{
  "n_layer": 8,
  "tie_embeddings": true,
  "lr": 0.00596,
  "lr_mult_o": 1.16,
  "final_lr_fraction": 0.05,
  "seq_len": 512,
  "doc_mask": true
}
Each number is 500 + 25 x the weight over its row's rms, rounded and kept within 0 to 999. Layers, rows and columns count from 0. Numbers have three digits each. The size before them is the row's rms in percent of the matrix's.

# layer 5 attention query, 192x192, rms 0.264, rows 159-163, columns 0-191
117:513514526504500510505523517488523493492429484516519508485477527486528479504493463505499479522475511522511498507533507487464481522462463563481528520495478539505529526528469451513478554514513493508529531489527422492515489511519468502517469515487463502526503490492537532486560502471521486469521458465491483472484521519512457471509525505469531476499517514494496488471504550502472484486471472554504537517467523489538515472498518528458511483486519526488536514495502474508493501501550492524465468500496544475496493504518489539483500539520531534493478478493434523487461518486506508526
080:495525483514518494469474468500464461515453542500518470502517512492479485515500513453504489528531459459497496484520470448508479548482521502490483519532502468533460533494503492488536471510504529430456523481471507516452480459481468510479477518497537513479466522529494478488484516503525502484511510550521478518500534505480484501515485547491553511516540519503531508497508551506492525483477511492474456459462485502530484476494478499530471485496477500503484500499526506537466447482509481497498477433468501536510492499490510502495502478540510508450529514479462516513498490487520535561
081:487472471521479523523499489507516514511505502528497499491524442493515462470461434534508483509480540466560483504508470518477504482521506559492522506474529540488554512537459502523477524499471492475501488521476521463541530523532513546547506509551511449504482500443550435507476496504506489496518527501492490488500488491514501508545465502522524509483496516543506511514521474467489489477469477502487499509506455494455484521513487511480484489467539487493525490468536517553503533463501553486477476513501496492481456489481506503491456486481520501523498488506501478482539484530508490484
101:549501483482526470462477458504485464487492495518526519460491526503508534496528534500490516443485484512483495464472503483497478538527539463518509486493485472490512527491514508472542483553519510490501478489504473522494505540523502473512535486527487512522495489455527545510519497496516514494467520438493484507476543496450521447476497492471516497508518505475469515496477498523425518537539523528496498456540515522535508464509485486509487514494515523479549499470510472473494494506511533515570511471513531472521535497525524558518488498498505494522503477484543482499456506456527487509
080:483509522505518518502503477504530514483485490481478492484531485479535470494500511464485479498522509558524492513494480476490528538503436536475478495511467482510518515539468548511455506530510498459534514513504555514488494496534500489516493551507520503491511509517500506535436502466523500504525497514512495494474497472475469526534508538526497513496490544538499546493524514519432499482511473514489490487534526476459526492478476568507526507542498470460471511471514540513478458479465522519495467554507497534538475493489505483464527479501512516513508479456466480446521486498498496469
# layer 5 attention key, 192x192, rms 0.257, rows 159-162, columns 0-191
120:528514498484458546503514453478433500513471494513496505561508509465520507509479474483484496491468563556495476508472490500504533509498503507502524464501495490509482521486500461519548542519460477500499553545499489475471507509498464506499467515490503485501502486508528480491512470479483523525479510486490486505491526500498478496481512500521510495498499485507439511532551538491453506503512506476500498519510464530528485483483526486484531455484514561531485483535501473477486487507577481508528537486513504537522489467516514504440553511489513493536519481506502550476487510500501442543
086:553503505483491507536460487525519478533514462508527487538506495504507502499549475482498500495535463533537485485518506510524494494505510513508509502484553495510513466484459490540485531436476508500524513472515494503519506513491519521521501527533509497451467512513490477454442442494495530521488542486526513453541506513513524470487488487522491423473512471481496525465489455489506550524491520460510508489469500500484518487511487475467500504503502534551530564447448504466496496495488479489456496473511487482472490500520471494521488521492465541498476489503518503505540485510543474495
076:458503508512496490506484476463479525495498506536508466487526507531490501493502489479496488510489521503467499490499488499482424493533499469485468491495508492516440427534512474522486517503541502508509520530515563467482549531473539525496524478523536532489494501490470508489520511494528466504492502526499506512506518521490482481495539496477519475490517505501540557511525467512461516487523476531510489499494487493503500444471502497549551510480524522461492501465515484482484504463463446549505520506517534548463486520448472488463521509539538510532491515508477506485442469532488477510
086:489474494497485493532481509476486481532506460508499502477478486460485521499491505511545503551513516480542551506491531508475515496519486489507488523524442508549483493489504503493474485511464470508456510534524476521486517520499498450511504501467457487510519498543479496426524498509493502493497498494527505452483494501437506518499468489543510519469449473478494517526442458499527513448482459474492500459484522485521474481486550521491483471540490522515546530544504522486503474498514491509541521491493486487500490539498485524508513443501481464471501477467462472502474465520466526531
# layer 5 attention value, 192x192, rms 0.297, rows 128-159, columns 0-191
103:492493516494528537510511528513505513500466504515509485486500461499492478504494474475431489493516504538478490497482482512477476531489521486521502500493521454497472521486533522517489486540484476474510469462469466546509484502449496537485484464532511502488507566468495451454510473481500503477506505513493464497503486493490512560518524503522524520496497489517564479533474469500497479527461547516510487515456509488475504490538519529503520524489537455557522511545477540498509499471525525481477482503486515482503485527463480501507527501527542542481525487497473467471446535479553528472
099:479472574497492497524473544514518465545464513491523434528477450480569491478504534457525528524465490505499490531462529513477468473483508510507491507518501481482492533521488524484484491524490499484522508534484468456500506461477501480521535507492510546506514458515509462505518485513514505528539521495486514486515489595529493486512492493550498460541433510498497464507475518492532477520533486531499514521475492502531512524499497523504522479544491484504497519496512492504477498497463520525483505510477490532545484524504507513448469496452509522471500466519495481521486504506502487505
107:483505474517496516517450512480480534501510484507540485491532475487526460501532489502520494498477491480518500475468477550467508480559550528513508552470517478529515525497469537521503486475550502517513481505465481526489483496492503493516556468482477530473489509549477502513472490508519497514480513506468478473534477502509485497490491471537481496490507492497535473470507517534511509459447512459467485521482509525458495499523524483504499493460520481491506542484525485502538514486561509521520430422513488458526497459493524456511487519505463558491514495514504514465500526499491472503
103:532533514484473511467514497523508518529510538537469514472446502490453472486523496539503505477492501474527528499443524479505490504502490495509453494492514510485497481540541457517595497480543520554504529504494495538471486515510511545527487515537536543500491498499496458467479519466546512515469509523500473521513483505507518466500482497461495484492484534530482475496442514474494425494496469496524502509475530496506492521513528491501505525500532490499502469528506509465504527485503540507472452480524483470468457486523458474490478467548504491506509473493482498509511510484467499506
103:493465474540550524505534547510494469496509521505524510476494516516517512483480549548480547510508467509498484514480494555489496522467488518520531527511436493489511536530496490489502484521479484497486570494492498499499494494530492434468521481503508470526519506499496520534513494475527486496498510532495479497464541469504528474515531457488500474501533475479472516509466525504521474518525492525492527498525517467507455533506462464538507493470497491461483521488503453472462499468466450502493534504482462522503490528468472479505469439502501485505499496451474477483521488522495433485
104:483495459515507501493513465466490490509516514510498522550537467492497479507488446504509455525513590486513500495510509487476480526530506492482502519452478481479551530521480445464523486512525478492478504537493455500481458513497529504489477507524514486517511524517454496496485502505469472504486498477479476520521474513505499491493511478495524484486454538533482541502473553489490504501500465452502498466501500520466457473486535504489474493494488504467464489540516532514504558494496540547503480443501490492520458506495481464505529500502530545440465494503498517471495467498509495444
094:481505497460508488480532518530490472474467472515526517534495433495497537499501479483494485493519493523459535557497520502530484468535544467470464511536487498473507494545471485484527535545512482488467475479471536502483485521540493424508505508495519490526492519456481482523481492476479518454521485495495531507514519489474473506471524441479524496536497550503576494497474497529538509503462530512548507510506495522508522492464501497469493500446509471482520524505496461525528506501514483505521515529476505513502517492493511492501486468514481538490511481518511504553509542499512528550
102:491500522503492439523526489458489487471538526520500526554472478501489552523495511474501509518448495481528450483496485537465501478422498514495504531442504479542484468539457489483497522459504509482503473525517519522508509488495466534499482530524478496520524499497552488461496479457540488517501449486505507477513497517489490475464502530485472539523502519502532480549475510511464528501477499493469514507511469476506488482551483522550514503460501492479551462537507544519508463530483532508483493494513483513504534500517498528527504470501473493470505519536506502498534487484470478496
103:481532483516494524514515498489482448480511498468507477498513526493475495501449465468505539516518519503518509511492479473465503465536508461500474494492509522533447506482499541480540468499492495500463492491520529482486493492489519463485501432464540498487569456496520499518469552465518520550506496507501507496459494512506494506481522503485525471492455480465523485516487476489572529485479476470499506504524507522560535470552475495476536481505512453490520505466522504529484480515500467472492512508447480478525447510469515533484492504473524523518453492507524504528484511533505491510
098:491485498531525486468508500492530466560516505505537501477507485546493510485468502482478514515516495527504479498465516460496509499479495511510485493522489499513493530512502492525555494544504500484500532483504558489551495513490480481519481470473452532452447479459510519505445504515492531500521475493491526488483504526453501538489517510487477495532530514487461477484483566508518524485517445484451508490502466514505580530476537517539490524485526506472490490491518482485512514442520516488494501485517540497487522479494514450508544537534536513528475498529493546491525483466525515511
105:459518507502490488489467498505502530487504481505471512505508497475567447479467530514510516468515506475508466483460472521517499493498523491477477501469524493498492525487549536540515527513465494472522462492527542504479507506532499522503495523509483497531544508486493471450451474498501486492485495511511514464517516536506435458502487496473519453488478519519465483513511485461531494515488447529519533473537544495500457490461531481493483582476492514487523492477510512466554489488502557508486497528488513496507541476508527497525504472521554490496495468483475511490495545532491508465
100:478492527523482506498480486511488564512475518496494515503497516548455522482472507523507511497505512486463447545472559477516486469510511497515514466498556524488489446508482476508475514499519522510497502474510500476464492458478512477481490495472531504514506501505510527482453475459479508536472487491525516518444515468493493534482502502532466497457539533567516506508516487473528495489480479548476542512508514475487490468521458532523518513485503508490529467447539468538461499473526513488515493505509535560516492494501547513497495512537530497491499534520483478497527520456494475539
100:500528448492477531487491480486534498497447496489528518467532440524488523506489543498539521479473487500501499533533503503502516508492459528548512516485510444509492482510515500475487505526517489544496490487563473498492476489500477538467525514500491518486526485473515536486500476486498502465505495520501492452522450472542520464477505518538509464506463522523488518474487524528505518528541477524490524486498492548497503511548524524521491490490497505463506529511491514472504554494523487499493465465538543554501489483450477467481507518530499492509572511488524486496477530470464528541
100:489516478537493469438514500515496498472480520489516469469490500514498510489508474507508529505496506538467485503507484485499518517486497517494487526499526506527472505543463479440502491517481499534476502554489486499550458502512499487535485531531508458511512497521523491484534530503516487468495536535501537529513473518527550504504494530476459523501474494506515495485483525497497527479480509532502490488493502496516449441515547458554497511519523484504482531499513485494503485514526477535510497435550470523481505470487543514533524496525565487566455469503469530461498503472479554507
105:476508508499546462476482493493490462505492511500523506543530485554518501491457466468481497497489464488495501534499500490487500502468496503485532525547498483499484471511526561488545501446485523459513512513512528519494478495549520518474518488470454481514520479436489517542549496543488521505492529486476506536512519520500465516489495501463459490540512473507452515527504464535460519488474526541530503531514513513493501498471463553530537532535510515521472543535476538513496497466517510492458495471511516450475481493483466525514498500518497500486516503503478512498480486497501470440
100:530519519493469530490488482439551491518507516496517464470508508483479486491446450502439575488507472508530495503531523553469501546510505514488528526512506526478529517497484514518512533461479450506459515484506467486495483499459456514500473504448483503499525530495521484531498491543523526505495503482513481463509509501471505455496522455483550505565537507509509498506529506497462510510515499524516486484518497493505479500510516512467494503548513504499497534466509505536554507519491485471480533492468494489543474494543461507497512478552490493503476478529492482534533502484485518534
102:474538475484503524524474483489487442489500546571487476470514516535502462484511448519486471477473498480528504535506495531513486488510487539492490491490521443517496482477507458534536505544514508504513524488509510512484453480505516466515501555500495484494510478500463553468525555518517485464528501484477527478445514479526431496487503507519525504549559505493539529492481532488507488504474508523486485455479523469494529496496488486463538508449469497476490464472540497483504488480498520491494479490506470492525493527481468496490500521506556511524501524493454516502484492510512526482
104:484481479519504461494475485479485484543483442492525526537549473476498479481523521520536540478484519454515501474458468485541491474498500536493537540495475464515498505507499525529536472511494489514483485491508467507535489532508501492493499522477508518506431468525522483510512481521471465519523521486488493500500522531486565477494491543502536532514470483489525534489484480494477476517537506474507490496515575471501502503514484506480474520481468474530513455514513473526524520491543526456533475477511525501505468489493506492517501523575519473503540505522516470484486490470450533477
095:500494469464508488469448491527523518508583453503457499502480508518524503524501458513482469557447526485500519451483503513504518547482489526513496476503527521503504556512551458482521492548496504512504497495504450525509511515477521494507481498465441487486503557527470493524506506499496481482501522503495476528490503501466511491510481555477548443453514508525522471475512492459509489497494515532515456485521470525496518486501461528517515507525474478505476521533496530479509509453514512541484464483507509518505517496486458487501460477519445517506513489490513522468483515477513513513
099:501509527517482517507487534521534506488503492517499525481517529487533488515534530503474497528479483551488497476482546492450531482493448495492515519500545449481527516543513462488526513517501486444505528508533535552496519502475503520505530481465551510500496517503446473540509463463508527478469545506509522483507460497518513511471519521459495548515504455537455495486488486496443478479525551503489494456489501524516527494494476527501476482509456502478524486511520482545523501515518492505522519486504505513502536500552558499494500536502560491479471491480523523474492477500515504470
101:489471477539509497499487513455498475453458516499475522513503516484541514478500516487475496479521486562475460532454521501529452535483499479509486508499530505430498488527499505516512524560493535531507491519512454503531510540488519520530490486512515523510530488527547505474506510513536470488496486490466466517485484488520539529496478477484484537504517492449484502553528517525504465448484527488505530490508468535533531490447495516497494480548464461514495479504495529507482522517481511504500492439444484525507518435495502486521487499508497489525526484497518484505506475507452466514
102:493527509526510489520500490519471491497528510502521489486536484526489490507528517486493458452521500558440492493510540530530447508511483471538492505471457551482533560470483494535525471449528536494501464543491445489531519508513525506502475487502451511510469543488499471504492531510484491539497512537517526520508499494485506450487484514480517483541498504470528456520489507519486441483542522478500535480486505510506495519482493489472531513491514477505491476455467503512480482517494501550442457475514518498462494507524504500470539505501507444504463495504486519496517543521495496479
097:504491525492515513473509483466513479505518488500480469492526529519488524543514501485499506495511503483528489516478465468504510478442462501511498499477509452474504515533487519519539500465495497475437513513551463467524523546467544470466499489525498507485525494536522505503531473495496503488447530494505510502528483465483478435458505523448486482438532462525545511519534463507548490486492514478523503520504501500518549529501495520519503510518485523527485532502543474459464508494454478518533554497461482514497499498477539543485490489531500466487495456501502473505504511516481536521
097:535498516474533459503499501479532544516522509544555505462505552510527503480476487480467463480481486499498524460465472510491474503495477499516498486540487531506494496502493493499448488508509525498430536466531463505510475498504521498491465484497494489479526498490518533544510477498463472532495504527495475538510499492529483508523460483525487532514521499525487463521474528530569484533484478496508512473510536504480457471527514499481409504498548495472520444541533537511505496467482478486501516527502506515506504506490483498470504529469522503542484486482486525471551506485494530491
096:537468486525496482473492528468501475506523513466527453512520561455524499493487511500497470509494480548515488500508505510519471488487474531497471520509512502489501504490505482462532516471511476459512473493487467471485474537516488488496510546473465496499485534464534501556468521455479508525529501461542496529510437458528482510498499482529492577496520519533556489494476468490510491495516510493508510467514527500490531493527458479478509509531563490511515505459517555492510497464464475485532535480522513506533506476466474483482524498482520469490535516493535494495539451496493504495
100:524521490543541496460478511542490509513526503535492493521518482481494458528505529530444516501491515482461507477508497522518541501470529490509505461500502493497525453513457453535515493544502528517463473468464512484493523487486511506546474473513476518478536492491464522499487481509506456521464502476498498531539487465506475485515482499505487522502507457486516469460522488509481497543514541482489527509503552530518495483485519515522536511479465526484468489525532516523520515563499463496496508481543494505457519455517499575485499482512536489509500492487481455569510473489494494473
096:484550487470480456554513493466529534483529532525478507548479533455484509502492541525483515563496511523494488494492532533520470515494501485464499526482497521485449503512487500511509471517462524535531511494500486459496474541491458451461479494462528527468454497513507517518480477467509496493474488507511499493512529476538497469473479534480506483484548452512495540464496505530493493481485523475478475487529507534487512508497506477502453477485513511541479525456518517505507513450477511478474467514472500495519513564509517534475486488458500503502506485490532522526485486481521537447
107:474445504508517444511450508522498512508534513513516482486472480496552502493541497557508478503501490488499531480544537476508510527562492504494513459508525507528477523492483508502515492485504498538514490544466525456456483563492513539491449514557511507465491506519490486480471493513498539481527469528524523494519510472517478491526527538510486464529497472527512480523511495488501461515502505507490451496480521487484495476489480533468500521527487485464444457520521484509535513504523519557528525503504490530502529474459511513473514469503484513508537484482516491496465531502489442464
101:487450539527501512516508498521513505511517515508483532492505479484516487506490522485490499508477504546487494515535523480494474485508513476513525538528506468465475492516474495496538517503517450572461546470509562507454465491507494455534502497524459547486475520470509545489492560510505510496497506539529487495527485525495519515506507462518484486485517503480537468480478510482483513518477541478503535506496486491512509488509483509500430524531502538496480516519528522478497572492451501512509519538463483500518482488521502560454517486503555455503515479503497495494512499567520493490
107:502526490486458510520518497530452451486503468525430502513441515485501483497531524505492470513471532467517492491485502566511456498530554510499505495482508503530560515472518506480525501524501483509503519517488522540519483475538462528503483477529508478492494491493513461508506459496477517465529502487482495547496505519486513498477498507509447514489518471518491463493520536507504476502514527497541495527493512539474509494491512514483492498554487474457519495452508462522549553494489544516507459458519468518499492478460498511506486467523526501516530466513480481503484546452530508453
106:496485488471568488493478484543533511523495510493502509528510509462528472507519488494522542480465558525533488547499492532505490530496522488516464533462498477484482533515472498533483510468486480502514494480491533492510504487532503499499471476450562508471531515482479499493506538519514526505451488466519477490505463475479522541480505530483528547483547540483477491517479488513461529542533467490515486505458459489479471495491527482494485457523436446460509520478499495493521524519502493515515509515539500483477461519545481475487508509519471500521518516503489536494468514467534520539
100:487532538488521542555501515575515477531488459479539529514502501484501487512521445513482502543496487429505500494519482474522512523522469474477493500469507509548530497495471453522492506511534495500506486503490421495546509511495487511487464495523510495528504499490514503461519522487520490484502510520498511495528452506508515498502515509465490555501502545499490468488503482548489505469475501465508509483451515539495486508466505484516474527537503522510472535515465492503518499443521476505483480489542570544547491518469502515530481507505527496490520478477491498490561495501491464490
# layer 5 attention output (transposed), 192x192, rms 0.297, rows 128-159, columns 0-191
098:489501481471500532463515497485530498539518522485492512460515493478522483482456482524494502550504496405470524491537517489514512512530457506509489482530524516509535464503519487517519501523491511504443531514463475520486497501525484522474532506513519502531494493474499501457527479541511528483533473543492534522469500503513474500480511512467547503487489545494537555522495482530531490504500480469479473506531511508453507503541514457478467464474501536493491479497481434532520499437510492456482529503510452494510504480524491522467527464515518488485527521473507518506502508475507543493
099:484505485525517551506492439511517487520529497482496510505491513475447505507507481516508546480515506542488476509513512502516513481478489518526519532450545522543490545533486462478495506511479497532516506466505522529533476526499450528478500480474451468512441521508534515520452524532485505492483530503499530481505459469512533493518524501488502502473453492503492528446547478469547491477470522537510500500469472483503523497549501457502476480483518484500458513496464520550533495517478524537473552465474499486502513506555498502481472498510502468516509495517497467482506548506518500525
105:505458511480527499467554498515521521483509492456486522469510532461448526539527487478500496500473534490493509506477505502504492535426483505476467487522478481473470549528498515492516526499486484502471500531466443472475536470502516511442444501489518504502482467529483482535503554517525480516481484509510492492549465486501496565507508525552523511495488529494537480508484475487509544482516530490524482527490510511491471492550496497508545481494477514499502527489547502536514533515500517497480483494484500523525525476495487471462497519497518522474516529462488558465482491468486537497
100:489535502545505485513522471529523522506502520511482482482551499505544504526483464544511513539525537482456530466521502496482504472504497538449490470483464503533485437478491527494461485526512501509498521570489486526487515528486527462471484520459474507483471450469505531559529522493497496497501517520484499503502514523527476499482532479488478480494525480512475490508517488504511556515474483512520481544490494444518514473497506510473537529559513498528479459498529499538484506513456507512481453517498498465510543496516533479506503517515469503506536540487473493536471492476464517523
100:494494516509489518523471496527551532500520486511509479478495546524517499497508535493485520437548501514495527512531502462476479510550462473477525491519486496501513476440522533539454492496495519476485498521494526465532474522499499533503498486491446509480484481507502519472503542509421490482515568498532502511483489470470475505472482516485497515472478503528527488514497494467463515472523536483488486517529478457485507426473489533528508485479490496529487470498520543448548540519507510485512483501524503517489463506496476511535484465507488468501483497534487487493489522495536494560
104:512492510525530449522504451467527449501549483512473532503460520485482503496488510470515455510508499454478467528519509533519491495485504521483488496500497493522515524506507547497498466538485456505488497538482490502508572507498519487477530538505519512477485524495524496502498544458543518512525510509520485530515515497502495496506521521467473520517475546487527517508492473526488547481483537511517477446491460490485514535479451491477523530505541475466507479476495470482514486508535493482524485501483541496494491434430512505466491548515493454542506488479503548531492508500480477538
103:494503469489488517531498490467504506510499488466571496507460495498471510528501518539435519492498485473474491483535513477502467495559528514500440504492531505493492473503509512530514517489501471495514509484524511523487543503473534485473489533511505516535482475510498532507472513534505507505475491465528494476507466479514508479507451503484542503511550478481489535466497499470477532488530485440520507514535532490488516492506476507475451470537495503472479487497504483475452483500555494467512493448458519475453531470516524465513515549509466466521473493459486493455508484460462530485
107:487482481531472489508496457465501527514452514517535517539489466494481556519538536554527538488490472474492497518519498456535510522451462512520493539495489481480468475519488546478457519473490522474468524493475472485469512507487461469492537511488503510503501466501502444523524508517542514494500498459481524492535534472479482490512505520467470543500497515461462498508535490470514482545476512501493491510486488527528499494485479532471534470499503486490462497489435473471526544473524459498514495533501493447519510532492467471503516534476487476449507509519500474505470487515520504500
110:491514541500503553468482488521508487524481497531504490457493456496529520484461538536503515497527475487514501482491496466533455495493517491502504511469489471454551507556506523474478493515509480464520483506540496480513502490517527539518500499513475513528455491495561492485521465522489480524460481497536510460544458501494518489502464465507514466467449439521474502508476454518453499519491538488505532508482439502516496495509486496466528533485508485468530482479535490478513463499506506517510520485571525492485534492557479529444497500493515517500512511520498493495495526490479481522
097:515478454518449535508512512509481454476513505517488461492486482493510514530454506500515467493472485529486511484529513500453487546486473465491495494533499525461480517474512523484476520519485558482495539528502515495476526504471508533491534474513513510502503522518514514493483490540491518506472497472542521492462508570490556485499464487507442477526474515502545552498483452496541501501476524514489496483465543468495452492544521507510518490521519539527525463537523501509482520516484495515478506535478498473488528492493503495481475464515471470503457508466478455492496517523479499567
105:493484507532520509489509462498504463520519529506460520512541492471528500526476491429479500473511500500509469519502492493517513511493510473523468476509454495486496501557486467492490542468479498513495517534484504533475512478481478454540499490501502472467524494490491530528486488480519469510527467495537534534496519480540499468526509481514486534492530516548551490483494490488520497466531518521518519526441487508461497511473460569514429470504550516521494479506509493517543488482545477496525473517516499502464489510520515482532466509486519530476481531528500466494556520499487552488
102:496497496500507480523492489515498433514498520515528509552511513436505461504474509521505496479471530502512501458534500454488495474457498506464496499499504534508488526534527523447496485515446537450509505500476475479506509544480467494512502504489509501505588510494505519542523477539496487473506509501471467447462499522488504505504462455513482506508520447510527489467512506538438514508510493464466482524467468518495536489491503497533474503504504506482505482485470522486520507504506488490488518472533517493460511468486475506511509503550474511517511541528478540496490487487540554443
102:492509493495491521551501499512476499479480459479510517494506455495496464456491511473511510530453496483515441457504513513469507532470452510497491517466487484489514490488536491492500507522501446499501498531462523496540504522485521492517523478480512436544442457504522475530477529511486508533483484485492487484508525500463480539508530561529489509513517507485528533525516502465520513478499454468494474467532493471515460520452503549519507520502504545536493491490535495525546541485496524469497530486503481465495499519505533503512507514509494545486518525550448526513496530500542535505
102:518508527503507499491462509558523471538498530473477531523508487512445505527497540455546485526479520521499485501522476474536481496537522511468532537496498466461509516498533531473441521515533484469482474488507478542525544522454549500492487487491504527463494471489506484486493473514483525529514516517479500534460539463488501541487489501528499523485488487521460488517503443507479540522522503499466463479495497495499515545518536499500498508508456503524531486530451527556501530469508496473545478503470465507520492500514498448513488491524459492487496480505510491500523514526449492519
105:493470502524484485492507472509500497496477481490503523516516498490488488487473500478519469469484506522458508491500510524499467483524518494503504536478534517473504480508493523523527519489537519535473467499486527475486481505502455442510576496535395533516519493485472478477513488530484520486509444487488526499488487470498492435456503513488548528511493534502494473479503487520486493490476513445450533468495475510510503463497502516540543533503476482497501572529523497523521501534495530455501479505492516513476513495529546513489508472533518479510519521501471485559524513474494474490
098:482497520509509491525477520511476507493470487494499539493466501527516489502471454491520531508494487482487486509517524472528436485504497494538454482499461443478500498483547485535495504476483562539511490471481548508463486527488514520495482561504460527502474520513529483509528505494505504529493480544489486479509498518532475508481473526488402457489481506463511457500523484499523475489528519479474493539480508507493545535441497517499497495476483544498467496467496467556486473544486519480526506491515507501496520518483490463522468461516528521485495530488530517515466494522523472503
106:489460485497541493513507523504527489547513470465501513525517485488463520491455532512545487503517540529502466489513519515496495477535459491504503512505498534513480475462556511475463477473533518490541493516515463508488509493553510498513518523485503494535505509514505505541553479523501464494542535508514430470498459505499494508465479543460515521534504454583513499498524507495524521482506522507501484488475493504510467473511459539449505477525500510512446501487510484492497502480518476495497510508487539537532477505483531493491553481461518480510480503462513542498551536504481506478
107:529480469503502491506514505542506522538537481514484515488478508529516502473499492491524478496489475517456505499479476497447498544504508511455514516541569533465477490486483490499510479495496535475498491473479482505527497525522475522451478510486473491501487454502522519513514547466498506495476451511515482542531494518518471485569511508498489471514498521495514491527465480468512477531484481537486523498455433552513493532479503468500491464540510503546509507536524503559503532490540475475482491468473542481471491518488490498507511518445505505544484500503475566490505515496509489457
099:496464528513531442515533547528501516505497494506481463497520513526480458473508490515506518500496509533487526529548544502500529547530481488509457468483529436474489520505508490525484486504512500496507513493495520442484511442492490514538524530507535471501457491466514535512466486524482480517471488547487519495501508479488492512463555489491504475526494563531513536491515505497476483540463499522467514495476491501510500445488512509488558475531461484491511498555497513520502468501455499445520494507517523478531534466483499482462504533539519475511507498467497487479526508480484527519
097:493508479497524463512509512528483474514531523513542489528525455534481526512505468510467495452506482474544472512519456474492487502485509491461450483504499531518452522472529493513503499523512500488471506515514440508514484470542476510517511545505449497496512470519487469474525525501472476547507470500482499512486485519489526454513502529450490509504550537530507477481451485539507473464520518511520515485477539462493471514555497470472542497483507500519517519466462512510487500543514523518529529520465490484542495477496481508546457540521470529501537466508526487513483524481503469505
103:496541504496492443490513487544474541489533529548485526508446502528487507520484509522525526477512486479512545482520530522500499495499498486458543512454472512532488505492471487480504487504528478467517487520488531498520535542491482518482487521464516480499514480457487461492507484540434478524500507517456509555517451499500488502495521493492486476493520488464536491501522464526472467519482468445522500511471516511496447532510508479545463466486508486455484554515515508499489471511513499477486529491480489514521492491535478508455496491480482469433483485511478524499497512503430489512
102:502526520504502480526528533537516508528441509489462486495505522477524527502502487474507514491548539502479490494507559495511487542479503519450482516502503516491506511513463496518438469505502476519518504515517541525512507589590525510464518507501492492514486496513491490518499490475503480515513506449499508552457471531492493485559509496506518476502507477471494480491479497488501545518509517464477502492519535548478508437539514543468498508483515495469479527496529509514498480506457502497529455522512444497522487471470477503472505501502506473513488484489544490518489467486546483510
104:435504471503469475498511489499464497532482458553473457500509517517501476438497485526468523485515494463467530502503502492506486521527515491476528455429482497482481523526499476457511497505517524495486524499479483530526506476472499480493509495495545519528523473510536536497483502527485518466535481466513458492525501486498469538493506501516535491526471506480505471474469542525475478454485524512448476516487467500491447488514481516524476488502502478511518514485478520509484497542517477510554493517522475494513529562523491478508494527543544479522528508490551507549510514536499459507
100:530516514547506549518504500544532472515512504519505525513498506467547479462492540490502465467489474513548456490492535477507482505504537507534483469508460497501490457511463478498494479543489492522528482512484503439512533498517481504454505533473545465466515484473493498494542506499511522481502481484432481521477514508475554511478516460484540477503478523537535524526506478480506481504522475552491513532534533502465500480526475501543511526506446531474496481502518498493501531489501482473506517491476538524481498501506479475531536485485509549512499534509518488534461478519493472544
095:517575477474555474524520492507517487503506463579520514520519487525520493504517495452483502523488513484483521482496521514496496465530499521537460492486502467520546499531499491453462500505498526503545533460498463491486497500587472488490465491482485503556506468515471518508525495489506473504451530507499526489503473515506513500492475497464549521508520503487511495526498474493454498511477521479498520536504502475511517508474516524516515518480490567524526502554456517509528515499492474470550524533495506502540493514471499542511500488492519516512476471496536516472456467489501476516
102:476497515479496490521499489507482492472505477453512451548506459518563487543533496487458452535517515497498526526512475501494521458507494493485511526470479547453508487519522529479540507520496492468533518488475523498488536516512492430505487524468489494511514519509492492475455496479512499446508472543473547488497488527515516528520533505493480494495471500514466473468466485502542512489481509529464498503509511483503472456518490515507509457490492493521480484532528499450494509487495514507573469492458519493474455527518527471487491488544501463504493545472526568502503502509489470519
098:484488514519514469498524519503499477474483479492532495502485477485519532511509498480481470481510520503561478522499485516452531559539502498482518505529470523493512523517508469484498507503542529573493537524512503533496500496526536500458500499494536483477490535527533507453518503509481543467514500531503478489496482495504506467433534512504503497484492502484456497472480522469524485524521487445546521514517476518485469500497552512508480527530497507516521488530459499511513504526507495497445471460520553465518473458522512509501471534491513513532523498533542528437497491493495492569
108:462509505489472450483555506504523459529531512476465486455521467507522510500502511513458482531472543526535491502469540516526479462527521531512490522555481449487545544502523477500486489521487536508524507532478441500528481520507451486498483527504506470468515505507467532524507509484505512496535485458485511511462511418499514520478523481497473511484520497461451524488493493492508496494504472520518486464499510527493530494514501539513539469490518487559499506478488541473471479515508503493548520462492491490497476505451516500469490514471503509519492510487463506462536552499504512502
106:481517519483474486468486506529531507479518490516525499484480463538536502526554479521477501479486493550473453480489528467478537489479469496498521501467509473506478531512508519454524491525519544474506437535520486482536472503495481497464490499471476492552489504451534513497508501502464510537450508469520499539479499477516491491466457493469513522544526519546467501522528514518536544479528524515477487527518522511471520476496475503525483520497545532498500497469538472488529484513453494489492481449519515480527488503518503497502506461476489468458507500451549464479507474490473484476
111:536491465521502517482516493470487487498533529495484452513440453497494496479492492523484546485474551493509475504502486487503500515514454518470503496528552459520496493501497481520500555519504496484524513482505485526498491471519500483520515490513501518490519466501450489488486490465475531505492515522477491453492476494531452515525531524497519497514531527493543551503470497471550536529497532459495483522441513508518520510504476467493519509490511469483503489493500484515427489501459477463535496483483497536511498513519482459466502514498489497501483531562471537500503474459453567544
101:469504457505503505498457502497474504494501491509495507476517528520465524476490480475461427562471455505523517486503546459472525486498494500480492562521484482524497525528515519519519508534545489469512502504486453464485469475483506516456510500499485500470502503535502515497486504492498517543497511511454526501520509515523508487519550524478477520513465469487538445487520505507535546439463498478478518523483494502505535499488534526475492489524507526512485524467498521496477490506546463489474469512470501554493495459532509474489513517529416515496466511510503485477478470518501479520
100:492485504488481523478565503486505491497461495536497545547543529521511500495487468458470454470481503473535485494534510503483529485517517533507498505510500503518482540509510543532498470512529499487497523446489530525507488493495533479513526536493572485484478509530438511523487523495494513512491540512528549508490503484512489533506461477491487476495501498565512444560460485512477484519499494495477479550539494518508446480495456484469564502523504498479514556471504512501497524468521518494492481512492466470511471494500530485489475518479487487526511530508494493506490547508491536482